{"qk_norm": false, "attn_scale": 0.125, "init_std_up": 0.0198, "learning_rate": 0.00211, "beta1": 0.95, "warmup_steps": 200, "max_seq_len": 1024, "dataset": "wikipedia_en"}
Each number is 200 + 40 x the weight over the matrix's rms, rounded and kept within 0 to 999. Layers, rows and columns count from 0.

# down: layer 7 MLP down (transposed), 2048x384, rms 0.093, rows 393-410, columns 256-383
# gate: layer 7 MLP gate, 2048x384, rms 0.0977, rows 394-411, columns 256-383
# up: layer 7 MLP up, 2048x384, rms 0.0973, rows 394-411, columns 256-383
down393,201,231,213,204,148,320,225,181,204,203,208,234,240,209,221,278,187,185,174,240,207,229,195,207,237,211,207,134,140,256,199,210,206,118,198,261,245,165,163,149,265,234,237,98,84,181,163,255,230,192,237,147,223,252,193,223,218,242,236,191,240,228,195,273,200,209,170,192,194,213,238,166,114,234,222,235,158,177,147,182,154,247,235,184,141,225,255,232,186,208,206,208,228,215,207,203,170,246,253,181,221,142,161,128,237,157,166,218,182,171,227,178,245,242,203,259,184,189,168,102,226,269,166,206,231,213,155,275
gate394,285,267,239,129,168,184,259,195,172,184,123,149,203,260,155,178,133,212,176,280,252,211,115,263,147,229,176,186,210,205,193,201,166,198,216,240,262,201,267,227,210,212,166,147,202,230,219,235,173,185,230,209,238,146,171,264,234,208,136,208,221,219,192,230,229,240,156,177,217,188,196,199,198,227,149,177,213,252,174,235,197,197,178,203,254,164,240,200,127,184,188,160,98,231,261,206,149,165,213,164,164,246,172,195,239,233,239,232,171,166,205,199,222,296,109,253,233,176,275,206,201,214,206,184,236,245,117,271
up394,263,230,154,205,216,238,146,199,258,183,217,209,172,214,195,131,221,221,156,261,160,201,197,184,229,180,236,208,185,87,185,200,190,236,204,162,159,213,157,220,240,132,126,234,196,134,215,291,201,185,291,245,216,175,200,173,228,232,102,236,142,177,184,183,162,203,150,133,217,266,215,157,202,158,223,118,179,194,208,170,226,256,252,136,130,218,205,203,188,267,226,165,235,218,146,200,169,194,204,215,209,231,205,200,260,197,229,256,184,179,160,166,240,139,204,226,174,174,219,144,228,132,225,212,178,181,263,182
down394,209,168,203,200,189,160,268,245,193,181,143,208,187,185,204,264,261,231,260,162,194,213,282,283,270,211,242,218,215,247,103,220,244,267,194,148,247,185,236,239,147,211,186,284,154,91,236,173,242,147,224,193,227,163,176,174,192,211,192,197,269,211,253,214,191,247,174,185,229,221,156,109,173,191,198,257,118,220,200,158,162,156,207,177,110,252,172,192,200,159,142,195,233,180,222,239,230,198,202,197,254,285,126,207,204,203,206,200,193,223,222,155,216,183,205,179,149,203,170,265,223,181,265,232,166,174,188,210
gate395,179,138,194,191,227,229,199,259,255,133,225,213,231,205,191,152,234,207,225,215,247,205,238,219,269,194,249,192,184,177,196,235,205,256,126,207,155,246,193,197,235,218,175,184,188,222,215,149,223,214,217,146,141,164,231,161,214,231,195,133,252,195,209,149,175,222,260,193,213,166,181,274,215,224,178,195,135,248,210,223,195,225,208,179,270,274,158,175,262,202,185,142,184,152,137,235,185,189,215,223,220,181,163,138,170,265,166,173,218,196,186,190,186,248,224,230,250,188,164,140,167,137,223,162,205,126,178,185
up395,213,234,240,217,182,170,158,208,144,217,147,225,174,130,193,224,177,221,225,183,219,167,161,190,161,189,175,194,195,192,205,149,281,230,207,223,227,203,190,253,187,189,206,235,223,243,205,227,203,202,161,246,167,221,179,250,194,230,152,277,179,229,138,173,209,191,184,187,191,194,161,122,224,169,242,218,254,148,199,226,165,140,207,232,164,168,196,226,237,214,192,197,241,242,206,125,202,179,189,257,140,201,252,165,186,148,196,190,163,205,205,286,198,205,207,143,137,207,263,230,218,208,190,200,170,225,215,198
down395,198,241,253,172,147,254,189,201,169,253,169,274,192,179,231,196,222,125,191,199,248,258,138,250,239,218,255,211,225,186,142,148,160,168,233,246,168,278,193,199,125,216,198,200,212,120,169,229,203,149,229,238,160,196,216,195,262,191,181,130,160,249,184,119,218,220,207,240,188,245,227,186,179,212,171,274,203,178,134,213,174,145,240,228,148,188,171,219,184,242,129,193,175,173,186,188,251,188,201,159,188,209,250,203,161,165,213,174,227,190,174,189,196,229,234,162,218,221,144,181,274,205,211,241,189,176,250,236
gate396,214,172,202,136,184,230,267,192,167,130,237,239,183,159,122,219,216,239,179,128,229,206,164,218,256,140,124,166,225,257,170,202,242,145,201,158,235,198,183,230,185,199,152,149,223,174,269,211,221,198,207,210,226,270,154,200,201,201,223,218,214,221,194,165,220,200,246,184,101,200,166,230,265,207,191,213,188,258,215,182,310,191,196,118,205,173,135,209,228,214,205,181,193,196,224,155,205,224,175,170,136,157,215,166,200,140,199,126,206,269,243,158,205,228,154,149,268,202,182,192,175,151,223,230,130,204,222,173
up396,90,178,234,193,150,237,211,226,137,234,188,170,180,200,174,220,197,211,221,258,208,223,187,182,181,184,147,183,246,205,128,183,184,215,266,227,207,135,228,193,202,187,209,168,96,188,242,163,185,170,164,235,254,143,215,230,184,213,218,142,187,190,259,214,231,254,252,219,201,232,188,194,185,158,213,162,181,152,153,219,209,215,143,306,238,187,271,169,223,100,232,268,192,246,210,203,123,249,184,172,171,251,168,173,201,212,161,187,168,203,178,222,222,141,255,176,199,202,214,165,201,211,208,195,234,270,194,175
down396,233,129,214,161,266,198,238,220,236,104,157,209,274,189,175,154,256,115,186,230,152,270,267,213,174,209,188,252,212,205,167,128,178,220,168,156,163,213,262,245,149,228,208,172,142,223,137,234,171,159,214,180,124,259,136,196,207,217,224,187,234,196,238,170,235,174,163,183,175,163,275,162,187,217,257,308,235,174,205,177,186,148,201,195,138,132,227,187,226,146,185,213,215,253,254,201,190,195,215,164,185,217,249,192,199,200,190,251,212,185,213,250,200,238,214,175,135,240,165,189,236,224,222,239,216,155,202,278
gate397,204,173,133,150,201,247,135,263,221,291,195,169,161,232,197,195,197,246,234,237,228,237,233,115,195,156,206,182,150,200,182,219,159,179,183,170,179,119,284,182,177,233,120,205,230,248,272,172,148,145,191,202,150,245,171,186,222,180,172,182,155,190,159,194,154,175,285,230,203,230,279,201,138,174,161,262,196,211,77,198,177,281,244,158,206,248,157,140,171,83,234,232,238,153,165,202,243,167,224,267,237,229,206,240,235,219,224,209,139,174,67,191,194,164,172,218,232,211,255,203,191,266,196,255,90,204,184,160
up397,190,175,231,253,177,164,249,198,215,207,182,168,296,250,218,155,227,317,167,217,166,223,222,236,180,235,140,226,237,188,200,216,196,177,212,228,133,172,174,234,200,204,133,244,297,140,177,149,148,139,194,177,169,188,204,228,240,204,185,86,193,217,182,190,230,159,284,179,233,190,142,294,230,269,211,165,217,245,208,129,223,181,245,228,226,136,174,199,208,238,219,231,160,240,199,260,187,182,241,196,242,181,158,150,157,202,170,199,151,184,202,167,178,156,185,205,133,216,174,185,187,210,195,194,166,173,245,215
down397,157,216,192,75,165,197,156,280,127,235,176,146,238,215,256,199,140,227,223,220,177,213,166,115,139,145,199,223,173,171,191,242,207,187,187,214,242,183,245,228,208,210,168,191,204,202,163,182,114,181,139,194,224,212,255,170,222,174,166,133,151,216,204,161,276,204,176,241,214,210,162,196,184,208,277,198,175,163,201,243,196,178,184,221,190,204,174,218,222,193,226,160,237,199,249,180,188,177,177,206,192,231,280,160,126,194,268,198,142,220,210,268,174,114,229,226,237,201,246,225,200,180,185,179,253,237,178,178
gate398,227,209,233,201,259,188,204,203,205,192,135,173,226,272,243,260,193,178,177,246,246,169,147,163,248,210,129,183,196,114,220,193,225,211,187,192,206,168,196,287,201,212,192,178,192,182,197,182,156,182,230,188,240,196,253,267,177,219,246,190,248,259,230,174,144,97,140,159,221,183,191,182,278,244,221,204,284,232,225,196,220,219,238,171,192,272,223,121,149,206,180,280,238,195,203,175,231,188,259,292,211,155,246,129,193,172,176,219,219,115,238,234,189,178,214,184,184,255,205,165,245,171,171,160,189,167,191,165
up398,186,196,219,190,185,263,202,210,290,179,234,174,201,179,186,203,195,224,296,256,204,274,238,221,182,259,230,144,190,185,227,203,148,239,245,201,208,239,171,183,240,275,117,248,121,267,255,273,234,235,208,180,256,200,142,231,219,220,179,275,126,212,122,180,300,287,214,266,180,158,199,231,167,98,198,205,191,231,229,209,199,160,153,248,148,228,176,196,188,193,210,214,183,243,202,201,206,285,135,131,190,257,188,263,261,174,169,172,288,195,234,195,243,208,190,220,160,219,186,198,155,204,200,198,200,182,183,261
down398,167,174,193,236,215,228,191,208,233,203,215,163,189,116,185,151,257,220,231,165,144,194,223,211,202,156,201,195,162,198,200,251,170,205,175,200,224,160,195,220,182,270,216,190,147,131,136,221,284,166,203,199,155,186,170,135,247,249,256,217,252,104,168,248,155,235,233,259,246,246,126,198,131,122,98,197,253,150,235,134,163,184,226,171,103,198,104,209,190,177,279,211,155,208,223,233,209,197,221,199,156,177,187,244,226,276,216,174,141,161,176,177,200,201,231,247,180,256,160,201,223,188,147,169,177,281,220,241
gate399,191,194,178,244,172,243,163,143,271,264,63,197,251,155,223,130,145,215,187,277,163,142,276,145,251,193,257,184,228,273,184,255,281,192,229,264,203,270,141,230,307,247,127,158,189,217,170,214,319,197,193,235,188,204,259,200,203,110,240,245,226,174,213,191,199,244,182,197,216,201,218,111,132,205,237,188,167,177,220,177,244,221,159,146,105,273,189,157,201,159,275,325,179,207,166,215,216,94,176,189,161,289,206,263,92,212,266,109,213,184,273,170,156,267,232,206,170,222,226,128,243,148,202,188,210,96,136,179
up399,215,191,185,217,159,259,202,122,189,222,186,211,254,143,146,143,171,149,183,140,208,229,197,236,260,138,255,195,182,213,141,159,208,235,172,224,206,158,239,148,191,270,167,222,135,188,236,185,223,233,133,205,144,248,284,193,241,238,240,250,279,251,236,239,235,197,186,268,184,273,194,168,266,273,202,174,155,208,150,167,127,231,203,137,243,226,175,179,202,217,200,235,121,304,175,217,229,206,193,262,202,220,275,205,156,184,236,167,193,211,236,178,140,169,174,217,143,233,199,51,284,194,168,174,203,175,197,175
down399,251,195,200,90,231,228,169,196,284,163,204,210,154,202,212,139,163,197,244,212,200,176,171,138,191,177,175,188,209,220,243,137,204,223,249,178,284,183,185,153,187,213,252,209,267,214,233,214,132,165,149,224,203,178,151,235,176,227,164,209,177,142,164,215,227,206,183,166,296,131,170,218,214,247,261,174,203,166,170,222,179,138,144,185,233,199,252,235,250,236,183,239,241,124,204,260,214,204,232,273,155,224,209,122,234,201,184,191,230,146,163,215,190,183,165,157,252,169,192,266,251,176,204,172,230,252,164,193
gate400,155,181,175,235,174,286,157,173,161,192,153,210,227,249,222,199,149,255,155,137,170,181,145,257,199,183,226,260,285,235,213,291,115,202,172,222,191,181,191,167,61,163,289,109,256,265,192,210,210,168,167,209,143,279,201,149,189,219,228,138,230,201,183,210,188,242,222,188,222,175,224,177,174,117,231,249,231,190,195,201,153,183,169,214,170,209,210,142,251,117,262,166,227,248,218,203,184,245,249,181,137,219,152,238,183,222,233,236,232,182,226,160,201,191,216,204,185,124,141,172,222,212,196,107,239,221,191,140
up400,189,185,201,175,224,217,223,163,187,172,266,273,201,144,240,189,247,219,288,233,158,204,198,335,175,176,216,239,165,265,152,198,167,147,176,259,174,229,167,139,233,254,113,174,267,233,189,182,128,256,213,278,203,164,227,172,169,258,206,183,235,181,202,234,142,281,154,117,162,206,181,281,226,158,220,177,200,241,185,189,246,196,211,217,206,210,220,227,214,191,226,132,249,288,216,214,198,140,231,189,164,246,179,202,161,209,206,163,164,215,187,194,174,245,237,160,200,198,195,134,156,237,172,128,187,241,270,224
down400,178,201,261,181,142,247,209,201,271,199,170,239,181,126,262,148,216,185,145,235,199,282,214,261,182,226,129,243,130,205,184,178,136,157,182,199,162,237,223,141,231,235,240,204,201,139,138,229,189,204,186,214,224,188,162,211,125,166,245,184,238,222,252,213,163,135,197,166,252,249,196,243,230,103,155,224,249,229,156,133,195,230,138,180,136,285,228,241,163,123,201,194,253,232,253,169,260,178,245,252,253,216,182,234,184,158,146,172,241,74,197,184,189,213,188,195,212,177,212,200,194,169,138,212,166,278,216,255
gate401,213,175,227,215,214,260,230,201,171,188,216,235,212,170,166,205,236,253,208,233,170,212,201,180,234,200,260,179,163,198,196,159,220,151,180,184,234,239,131,243,227,227,223,218,200,206,265,157,243,172,222,225,236,144,208,167,203,126,237,237,173,209,153,143,248,171,183,165,159,256,206,204,209,134,204,164,176,103,189,206,204,193,178,179,313,180,261,166,213,193,223,202,161,200,169,248,207,177,171,183,215,176,241,216,172,158,176,177,213,164,239,184,185,223,212,204,229,214,221,186,159,215,269,163,211,204,187,164
up401,198,218,142,193,196,183,253,155,236,193,159,156,267,294,145,199,201,208,205,249,198,158,257,213,242,242,188,237,268,219,204,175,225,173,221,191,223,238,197,272,195,142,238,251,231,268,140,239,213,252,284,177,145,229,168,157,122,181,213,235,144,236,259,143,202,160,161,162,243,233,310,186,203,260,171,196,193,264,142,215,193,183,256,245,199,146,178,136,227,214,236,198,167,157,244,236,186,209,223,184,215,203,136,287,257,205,160,234,182,231,189,146,154,228,334,197,242,213,169,194,200,150,186,202,199,182,169,173
down401,263,180,270,169,267,241,141,181,168,220,201,204,91,163,158,228,209,195,178,148,177,191,152,150,273,156,166,265,149,177,242,230,199,230,153,272,302,198,185,209,165,262,84,248,138,202,177,235,147,258,209,231,172,154,166,209,233,203,234,158,250,215,155,165,143,216,158,219,187,259,163,137,248,206,175,208,173,200,298,220,191,172,193,124,173,234,233,149,191,172,156,164,201,243,169,205,229,198,232,133,217,169,169,248,160,152,206,216,204,136,238,169,135,196,252,163,195,214,198,205,191,237,178,185,206,227,146,139
gate402,208,248,226,147,222,258,228,177,179,219,266,227,235,197,216,183,204,171,198,137,182,183,208,182,193,174,161,139,187,216,252,202,189,159,199,190,242,202,206,193,215,173,189,215,176,156,121,210,176,186,197,173,194,228,180,174,117,208,285,292,234,260,157,158,224,198,206,157,213,199,192,166,156,216,224,150,181,201,349,228,203,252,191,227,201,204,199,193,256,146,196,252,228,218,204,233,227,201,221,150,211,175,220,134,199,126,245,225,180,212,242,232,184,127,181,218,261,252,211,156,163,181,152,156,154,213,173,294
up402,153,240,188,208,183,245,145,227,200,229,227,225,200,216,197,215,224,254,140,262,201,216,220,205,220,194,198,159,232,227,172,198,209,156,236,213,198,267,249,211,177,198,136,302,185,226,265,116,217,214,187,158,218,222,140,214,232,278,233,310,206,214,129,199,223,149,251,170,177,172,161,195,190,173,205,165,140,236,171,229,166,288,184,214,231,139,240,239,188,170,207,154,265,245,180,220,210,245,187,179,219,194,155,158,168,160,205,205,264,212,233,175,181,149,207,161,222,267,242,219,174,243,214,138,158,175,196,218
down402,200,183,204,178,173,261,248,202,151,204,260,224,199,207,145,145,228,207,173,198,194,261,209,222,139,206,284,185,245,228,194,172,115,253,245,164,129,184,198,165,225,231,190,178,253,197,274,199,188,209,230,217,251,259,229,177,225,206,190,207,220,163,110,163,233,250,214,172,123,170,227,179,223,200,195,180,187,233,241,158,227,187,203,162,242,219,190,185,169,164,232,148,249,226,244,169,157,206,179,182,213,239,218,117,243,212,244,216,154,226,149,198,218,194,133,116,208,99,159,183,199,190,133,231,213,246,219,209
gate403,238,202,171,236,94,239,150,84,216,171,190,187,188,202,139,178,186,180,250,198,149,233,158,188,253,227,129,184,204,199,237,191,117,95,196,221,197,161,190,176,181,166,226,237,225,136,214,217,161,307,192,306,194,259,153,272,223,179,174,131,221,179,203,221,188,153,175,250,177,147,204,149,169,275,196,240,249,181,258,189,196,189,206,181,179,184,236,231,177,147,281,174,189,247,200,146,216,163,188,252,250,187,223,172,234,179,204,246,260,260,140,227,190,157,196,213,301,225,197,184,119,275,107,155,190,131,213,263
up403,266,135,237,206,216,216,229,223,175,210,228,232,175,187,204,233,256,133,222,126,114,165,158,214,236,178,223,153,183,261,231,199,211,173,290,185,220,229,140,215,185,224,193,108,161,225,136,200,221,133,164,240,178,221,155,191,151,174,134,239,189,188,182,201,186,189,145,177,225,156,271,161,174,188,232,228,163,193,179,242,263,147,210,221,274,164,273,233,183,226,245,173,143,198,175,263,184,181,128,158,227,187,177,209,179,213,178,236,231,265,243,239,229,181,153,169,194,199,214,135,133,240,166,230,204,144,245,202
down403,188,147,179,151,163,163,174,242,181,214,168,150,218,149,159,251,263,224,154,193,221,237,283,200,257,158,284,147,210,186,198,235,165,236,228,146,267,219,192,252,211,190,297,184,237,188,167,197,183,177,239,168,215,215,170,191,203,228,180,203,212,179,231,249,228,201,251,233,188,149,298,356,195,203,220,171,181,162,224,224,217,153,189,120,231,205,246,191,223,228,194,180,183,238,187,232,181,218,131,269,190,250,183,172,237,254,122,167,183,180,160,223,207,123,186,160,254,148,207,229,168,171,186,191,221,136,162,216
gate404,214,215,181,161,207,179,183,159,128,187,176,195,217,194,146,216,182,193,181,220,210,170,237,139,202,218,186,160,240,230,218,206,150,210,164,233,201,226,240,237,189,155,264,232,234,180,167,202,203,176,105,239,254,251,202,241,192,209,189,157,197,126,222,210,174,191,122,145,208,234,121,147,174,227,277,251,213,183,161,298,166,222,240,221,233,216,142,149,203,230,96,199,188,208,131,232,192,157,138,214,178,171,255,169,133,206,199,171,170,269,196,135,230,208,236,188,219,142,220,171,136,237,174,310,185,231,171,243
up404,232,208,282,182,238,170,214,223,214,208,209,203,146,204,240,205,231,158,169,117,159,240,224,210,223,175,164,185,174,200,275,163,192,150,189,217,210,152,171,204,144,199,164,159,119,293,206,184,249,193,239,250,250,229,239,201,177,195,225,189,221,210,215,222,178,183,198,209,193,186,184,200,150,198,178,171,126,167,152,182,256,180,194,159,216,219,305,165,155,229,181,223,227,223,270,223,205,204,156,117,215,179,172,187,145,261,214,167,203,194,188,176,180,187,95,217,241,177,235,220,193,286,195,238,239,226,168,233
down404,147,195,201,147,189,142,143,170,291,289,227,136,155,193,153,155,187,271,139,241,207,233,276,165,200,297,207,230,194,188,201,247,175,165,154,226,196,167,126,170,243,193,258,209,199,219,257,239,216,250,256,217,136,191,291,184,170,157,244,193,248,199,185,193,260,221,175,162,124,234,202,250,241,182,211,259,189,206,181,121,182,123,207,192,213,201,195,216,172,182,156,171,148,197,158,246,214,256,225,248,237,153,280,220,215,203,253,227,165,143,247,233,171,163,213,213,200,208,197,251,260,194,190,100,237,186,215,261
gate405,188,240,160,213,307,210,211,266,186,204,196,163,299,224,239,225,218,210,165,225,179,214,211,240,205,219,153,258,193,232,178,195,143,196,156,120,154,122,248,242,166,214,213,206,211,146,207,246,138,166,117,200,138,211,264,171,227,230,198,180,182,171,206,224,190,167,211,191,230,153,155,256,192,195,206,167,235,195,176,223,223,255,155,184,172,188,182,154,155,175,142,254,246,254,134,262,213,192,209,251,180,235,178,163,199,284,198,155,185,252,157,227,222,249,188,202,209,241,284,120,237,207,135,177,220,141,201,238
up405,197,171,149,146,142,228,155,226,218,257,226,148,157,245,251,242,231,213,226,137,152,218,194,176,271,141,277,235,228,222,252,145,165,238,244,251,209,205,175,230,157,126,201,240,55,209,188,195,202,223,182,220,197,120,203,192,196,188,185,193,212,157,224,246,224,189,177,220,190,193,184,174,270,244,194,256,158,274,249,194,194,181,189,225,173,176,193,162,155,194,82,247,204,220,215,245,185,140,222,218,233,164,308,205,175,215,218,277,214,229,254,217,199,244,192,281,216,248,193,124,270,187,195,258,177,178,266,224
down405,171,285,212,183,188,216,265,189,255,236,204,144,191,160,194,204,234,242,206,230,188,201,219,187,245,228,228,155,252,172,246,192,205,139,144,276,210,194,238,191,208,214,206,243,185,233,215,148,176,172,93,95,200,155,199,168,177,166,135,191,219,245,132,159,263,206,249,193,187,201,188,227,258,242,239,264,187,231,218,286,126,193,158,232,245,193,202,143,162,170,244,198,224,245,234,88,174,223,164,163,182,199,199,211,205,172,208,188,213,246,225,136,189,202,159,221,225,215,244,243,203,209,179,203,149,185,205,186
gate406,138,160,138,207,210,233,178,166,246,117,199,239,189,206,162,211,245,170,232,263,173,239,150,169,207,240,137,274,243,192,202,190,139,190,168,238,189,191,130,240,204,163,197,226,160,225,243,185,193,202,213,263,217,178,155,226,217,160,168,173,204,193,219,161,216,203,132,201,135,132,165,296,233,185,111,186,139,248,208,181,185,193,166,200,171,235,223,173,139,133,200,184,99,225,199,220,119,157,229,251,237,205,186,240,160,139,226,200,185,231,207,210,132,236,216,146,162,248,231,172,141,235,200,161,207,222,190,221
up406,208,247,204,238,197,239,235,218,164,192,239,199,230,211,138,249,241,226,190,140,268,129,216,222,197,144,239,215,195,158,215,193,260,205,208,214,150,236,191,242,222,221,254,237,255,258,212,178,188,144,256,173,170,201,234,206,179,164,260,232,174,186,143,189,221,221,156,180,197,255,208,221,278,163,274,188,238,284,204,169,198,188,137,174,214,184,206,208,254,118,186,173,165,198,106,228,190,166,267,188,231,253,227,264,208,242,250,195,151,152,246,246,209,265,217,165,333,174,193,223,207,185,182,203,190,229,260,194
down406,203,227,205,185,221,183,204,258,209,190,232,222,133,128,162,246,200,303,173,235,230,232,178,207,178,134,222,186,243,208,255,236,195,206,215,226,152,275,184,118,292,247,227,136,263,189,141,165,209,219,211,165,245,140,201,190,247,175,170,209,262,119,196,215,172,191,138,194,204,204,186,205,188,185,137,203,201,203,211,241,234,180,116,182,223,206,193,238,198,158,179,178,185,153,161,190,145,131,169,236,134,172,216,117,234,174,216,214,189,199,216,243,217,238,220,182,214,242,233,249,216,153,224,168,229,210,228,190
gate407,231,166,157,170,163,136,262,87,239,124,212,230,150,190,210,189,208,194,176,141,122,158,197,206,143,235,231,227,79,236,296,266,178,254,248,298,281,231,138,196,201,156,194,161,195,206,191,182,250,181,179,141,162,192,198,188,183,198,188,201,102,167,249,205,182,203,231,206,238,227,238,151,169,151,134,176,214,202,240,199,196,197,214,165,142,182,179,230,182,182,156,122,214,184,190,109,187,193,236,211,203,174,202,226,145,184,231,219,228,155,163,194,178,67,182,251,183,186,122,231,231,256,212,141,232,98,262,207
up407,240,124,182,174,175,214,219,234,216,205,161,155,204,225,147,187,270,188,239,161,243,168,249,207,180,222,226,248,249,92,204,233,215,172,191,265,177,225,246,218,139,202,174,167,171,213,198,227,238,277,230,164,188,212,175,159,260,185,218,132,264,107,164,229,215,251,160,162,234,221,248,188,202,229,222,215,166,191,195,219,230,314,226,252,215,186,207,158,215,255,193,211,197,255,164,181,180,151,128,180,256,196,241,86,216,244,102,110,207,134,244,211,221,184,117,281,168,230,227,172,189,207,198,141,180,243,143,225
down407,190,244,164,240,231,163,229,157,297,258,155,165,169,289,153,204,160,300,223,173,180,208,141,147,159,159,170,218,244,185,231,194,265,162,239,118,143,223,260,207,207,228,189,216,144,233,233,164,189,208,227,195,261,257,209,172,195,223,221,174,181,172,222,205,221,214,210,230,190,180,185,176,188,156,247,184,225,175,184,110,210,213,244,216,112,240,184,208,150,187,153,203,218,158,129,236,168,258,206,144,266,157,252,228,224,164,244,235,200,259,266,200,168,240,202,193,193,232,165,233,231,251,172,191,233,244,254,242
gate408,161,174,216,231,239,201,264,259,257,213,192,120,214,173,207,203,149,232,261,249,290,282,256,233,202,175,176,217,141,264,323,221,156,238,215,243,244,204,137,190,184,217,224,221,187,258,204,235,251,124,259,236,212,237,213,195,167,199,174,171,176,184,213,161,236,186,189,212,174,207,264,197,188,255,171,248,156,211,150,104,255,186,235,189,196,209,155,144,223,205,222,241,194,283,147,233,213,231,197,220,202,267,196,191,227,201,221,209,182,194,241,136,131,199,202,168,144,136,211,157,182,195,187,212,209,281,282,144
up408,156,176,196,216,161,208,205,155,174,172,229,105,214,144,176,201,280,208,269,256,252,220,221,170,209,250,196,185,183,215,388,263,189,214,260,264,143,220,215,258,204,219,215,171,166,112,229,181,251,209,176,172,188,159,119,191,145,259,137,250,186,261,157,264,233,221,257,172,239,200,156,171,152,213,179,195,252,123,245,160,301,276,177,251,125,203,188,213,202,213,162,183,171,183,213,194,211,282,125,187,255,221,186,189,166,228,177,197,201,153,178,178,128,278,123,199,198,202,203,199,185,235,168,172,229,214,221,178
down408,194,163,222,203,285,188,263,228,133,225,252,260,190,161,102,182,303,182,185,236,145,245,166,199,233,177,159,183,269,189,271,274,180,182,193,132,207,300,201,241,152,218,224,170,253,299,217,183,245,158,212,252,150,164,147,214,247,189,176,200,191,176,176,228,228,207,180,282,85,304,214,234,161,303,235,184,176,188,140,227,169,201,185,228,215,181,207,319,173,233,128,211,288,229,210,213,280,230,216,183,176,293,229,192,144,158,199,143,221,223,191,137,232,92,210,167,161,202,168,205,202,199,151,164,215,166,250,185
gate409,234,208,178,219,215,188,156,118,196,200,176,152,211,173,158,184,183,259,209,235,169,218,200,148,271,172,193,198,181,160,208,183,200,159,259,198,256,253,159,220,180,183,164,164,235,167,213,161,214,237,183,227,175,172,174,186,252,219,185,190,217,166,202,149,210,156,190,139,219,208,210,174,245,178,150,193,200,184,204,225,205,191,208,245,203,208,181,195,164,173,202,251,206,228,175,203,193,229,183,211,174,178,202,172,185,188,144,167,161,214,214,211,157,221,154,149,254,139,212,187,264,214,177,202,261,137,157,197
up409,251,176,221,225,214,163,268,233,202,213,225,245,211,209,200,232,175,110,167,167,187,196,158,229,170,218,264,199,218,263,125,267,158,188,150,243,191,179,133,145,155,218,184,184,171,187,211,232,199,189,227,164,189,179,205,147,83,193,227,193,159,167,204,137,196,269,196,213,186,198,227,198,208,230,262,201,184,218,141,190,273,186,240,182,195,144,236,145,219,260,206,198,146,177,234,221,252,179,244,217,210,182,145,216,174,198,230,199,155,161,155,192,241,208,210,242,178,190,121,225,149,173,174,225,136,266,219,248
down409,188,135,158,211,186,131,264,157,179,170,241,315,241,230,284,183,152,200,220,226,182,171,221,202,237,234,110,192,194,197,168,188,225,207,173,204,230,216,225,194,195,150,207,211,197,213,218,180,187,212,244,240,231,189,223,254,138,106,165,162,271,193,179,308,207,211,161,186,235,180,230,224,173,244,249,190,218,209,172,188,237,190,175,233,204,152,181,237,206,223,199,237,134,186,174,213,207,160,134,248,211,233,184,237,221,192,150,145,239,194,204,173,219,164,188,225,156,190,226,187,271,213,195,269,165,126,164,277
gate410,270,253,223,244,152,175,181,137,239,189,166,244,169,221,170,287,212,167,244,187,231,201,187,238,160,149,179,233,215,233,134,182,205,206,195,174,268,174,139,184,222,217,222,149,185,167,130,219,240,234,130,171,205,190,196,186,233,110,179,177,232,280,223,150,148,176,173,180,268,220,216,277,145,165,225,173,227,197,201,236,209,114,314,181,154,168,146,280,201,175,199,210,200,163,140,195,237,184,175,189,173,194,211,150,195,193,164,210,117,215,200,206,178,291,202,270,261,186,174,230,218,209,192,280,157,184,163,229
up410,222,229,201,182,141,151,209,238,224,309,248,268,169,232,290,260,242,182,215,200,199,129,184,244,210,154,184,192,239,218,149,135,167,274,181,209,292,184,196,192,201,240,216,176,225,194,158,183,149,232,155,233,120,213,232,174,250,103,217,225,203,239,209,156,166,213,216,142,231,266,335,277,158,158,155,187,225,184,220,237,230,181,169,196,152,119,239,237,293,206,222,244,182,234,209,217,231,203,244,175,182,177,189,115,210,136,205,268,105,202,156,203,183,230,202,228,209,199,152,173,228,224,282,249,94,239,210,232
down410,298,193,207,158,169,227,129,192,239,210,284,232,233,173,292,279,224,121,219,161,172,101,235,65,164,178,221,232,268,175,249,114,168,166,141,168,188,236,160,185,175,226,128,211,146,193,129,151,280,222,153,221,224,189,216,224,170,197,159,195,205,203,173,116,198,177,229,229,151,234,177,179,244,206,217,167,220,147,296,188,264,257,211,168,129,178,203,151,216,231,157,216,246,166,123,170,284,140,151,127,177,258,243,234,308,228,148,156,197,180,186,211,202,181,184,205,265,148,233,233,153,196,203,150,235,224,200,192
gate411,183,185,172,233,140,236,212,210,169,186,139,189,208,211,184,182,240,239,158,237,193,181,115,178,239,244,224,185,228,180,292,174,202,182,260,237,174,187,151,196,162,128,209,190,158,236,168,199,207,194,265,195,210,211,278,287,193,217,115,225,172,149,152,216,168,189,161,182,224,191,169,261,223,157,247,218,230,298,276,233,173,210,242,210,215,187,205,223,138,160,178,191,143,271,233,234,228,210,159,288,126,118,163,268,228,222,193,222,155,196,153,156,174,167,227,187,212,233,147,210,157,249,289,155,258,193,172,201
up411,227,208,193,172,197,159,171,232,207,182,190,244,244,158,262,88,133,241,215,180,218,223,157,212,216,170,175,218,210,107,152,314,210,245,217,235,220,172,220,207,193,128,219,198,117,258,163,165,179,223,190,178,213,150,247,197,146,169,170,198,213,256,193,196,132,226,175,239,234,219,205,138,187,173,187,234,155,227,221,216,223,204,194,167,215,246,257,169,227,195,198,177,194,127,217,199,214,258,208,134,215,321,209,220,138,197,159,238,148,196,242,274,142,201,204,146,191,241,218,154,187,158,219,229,179,194,211,208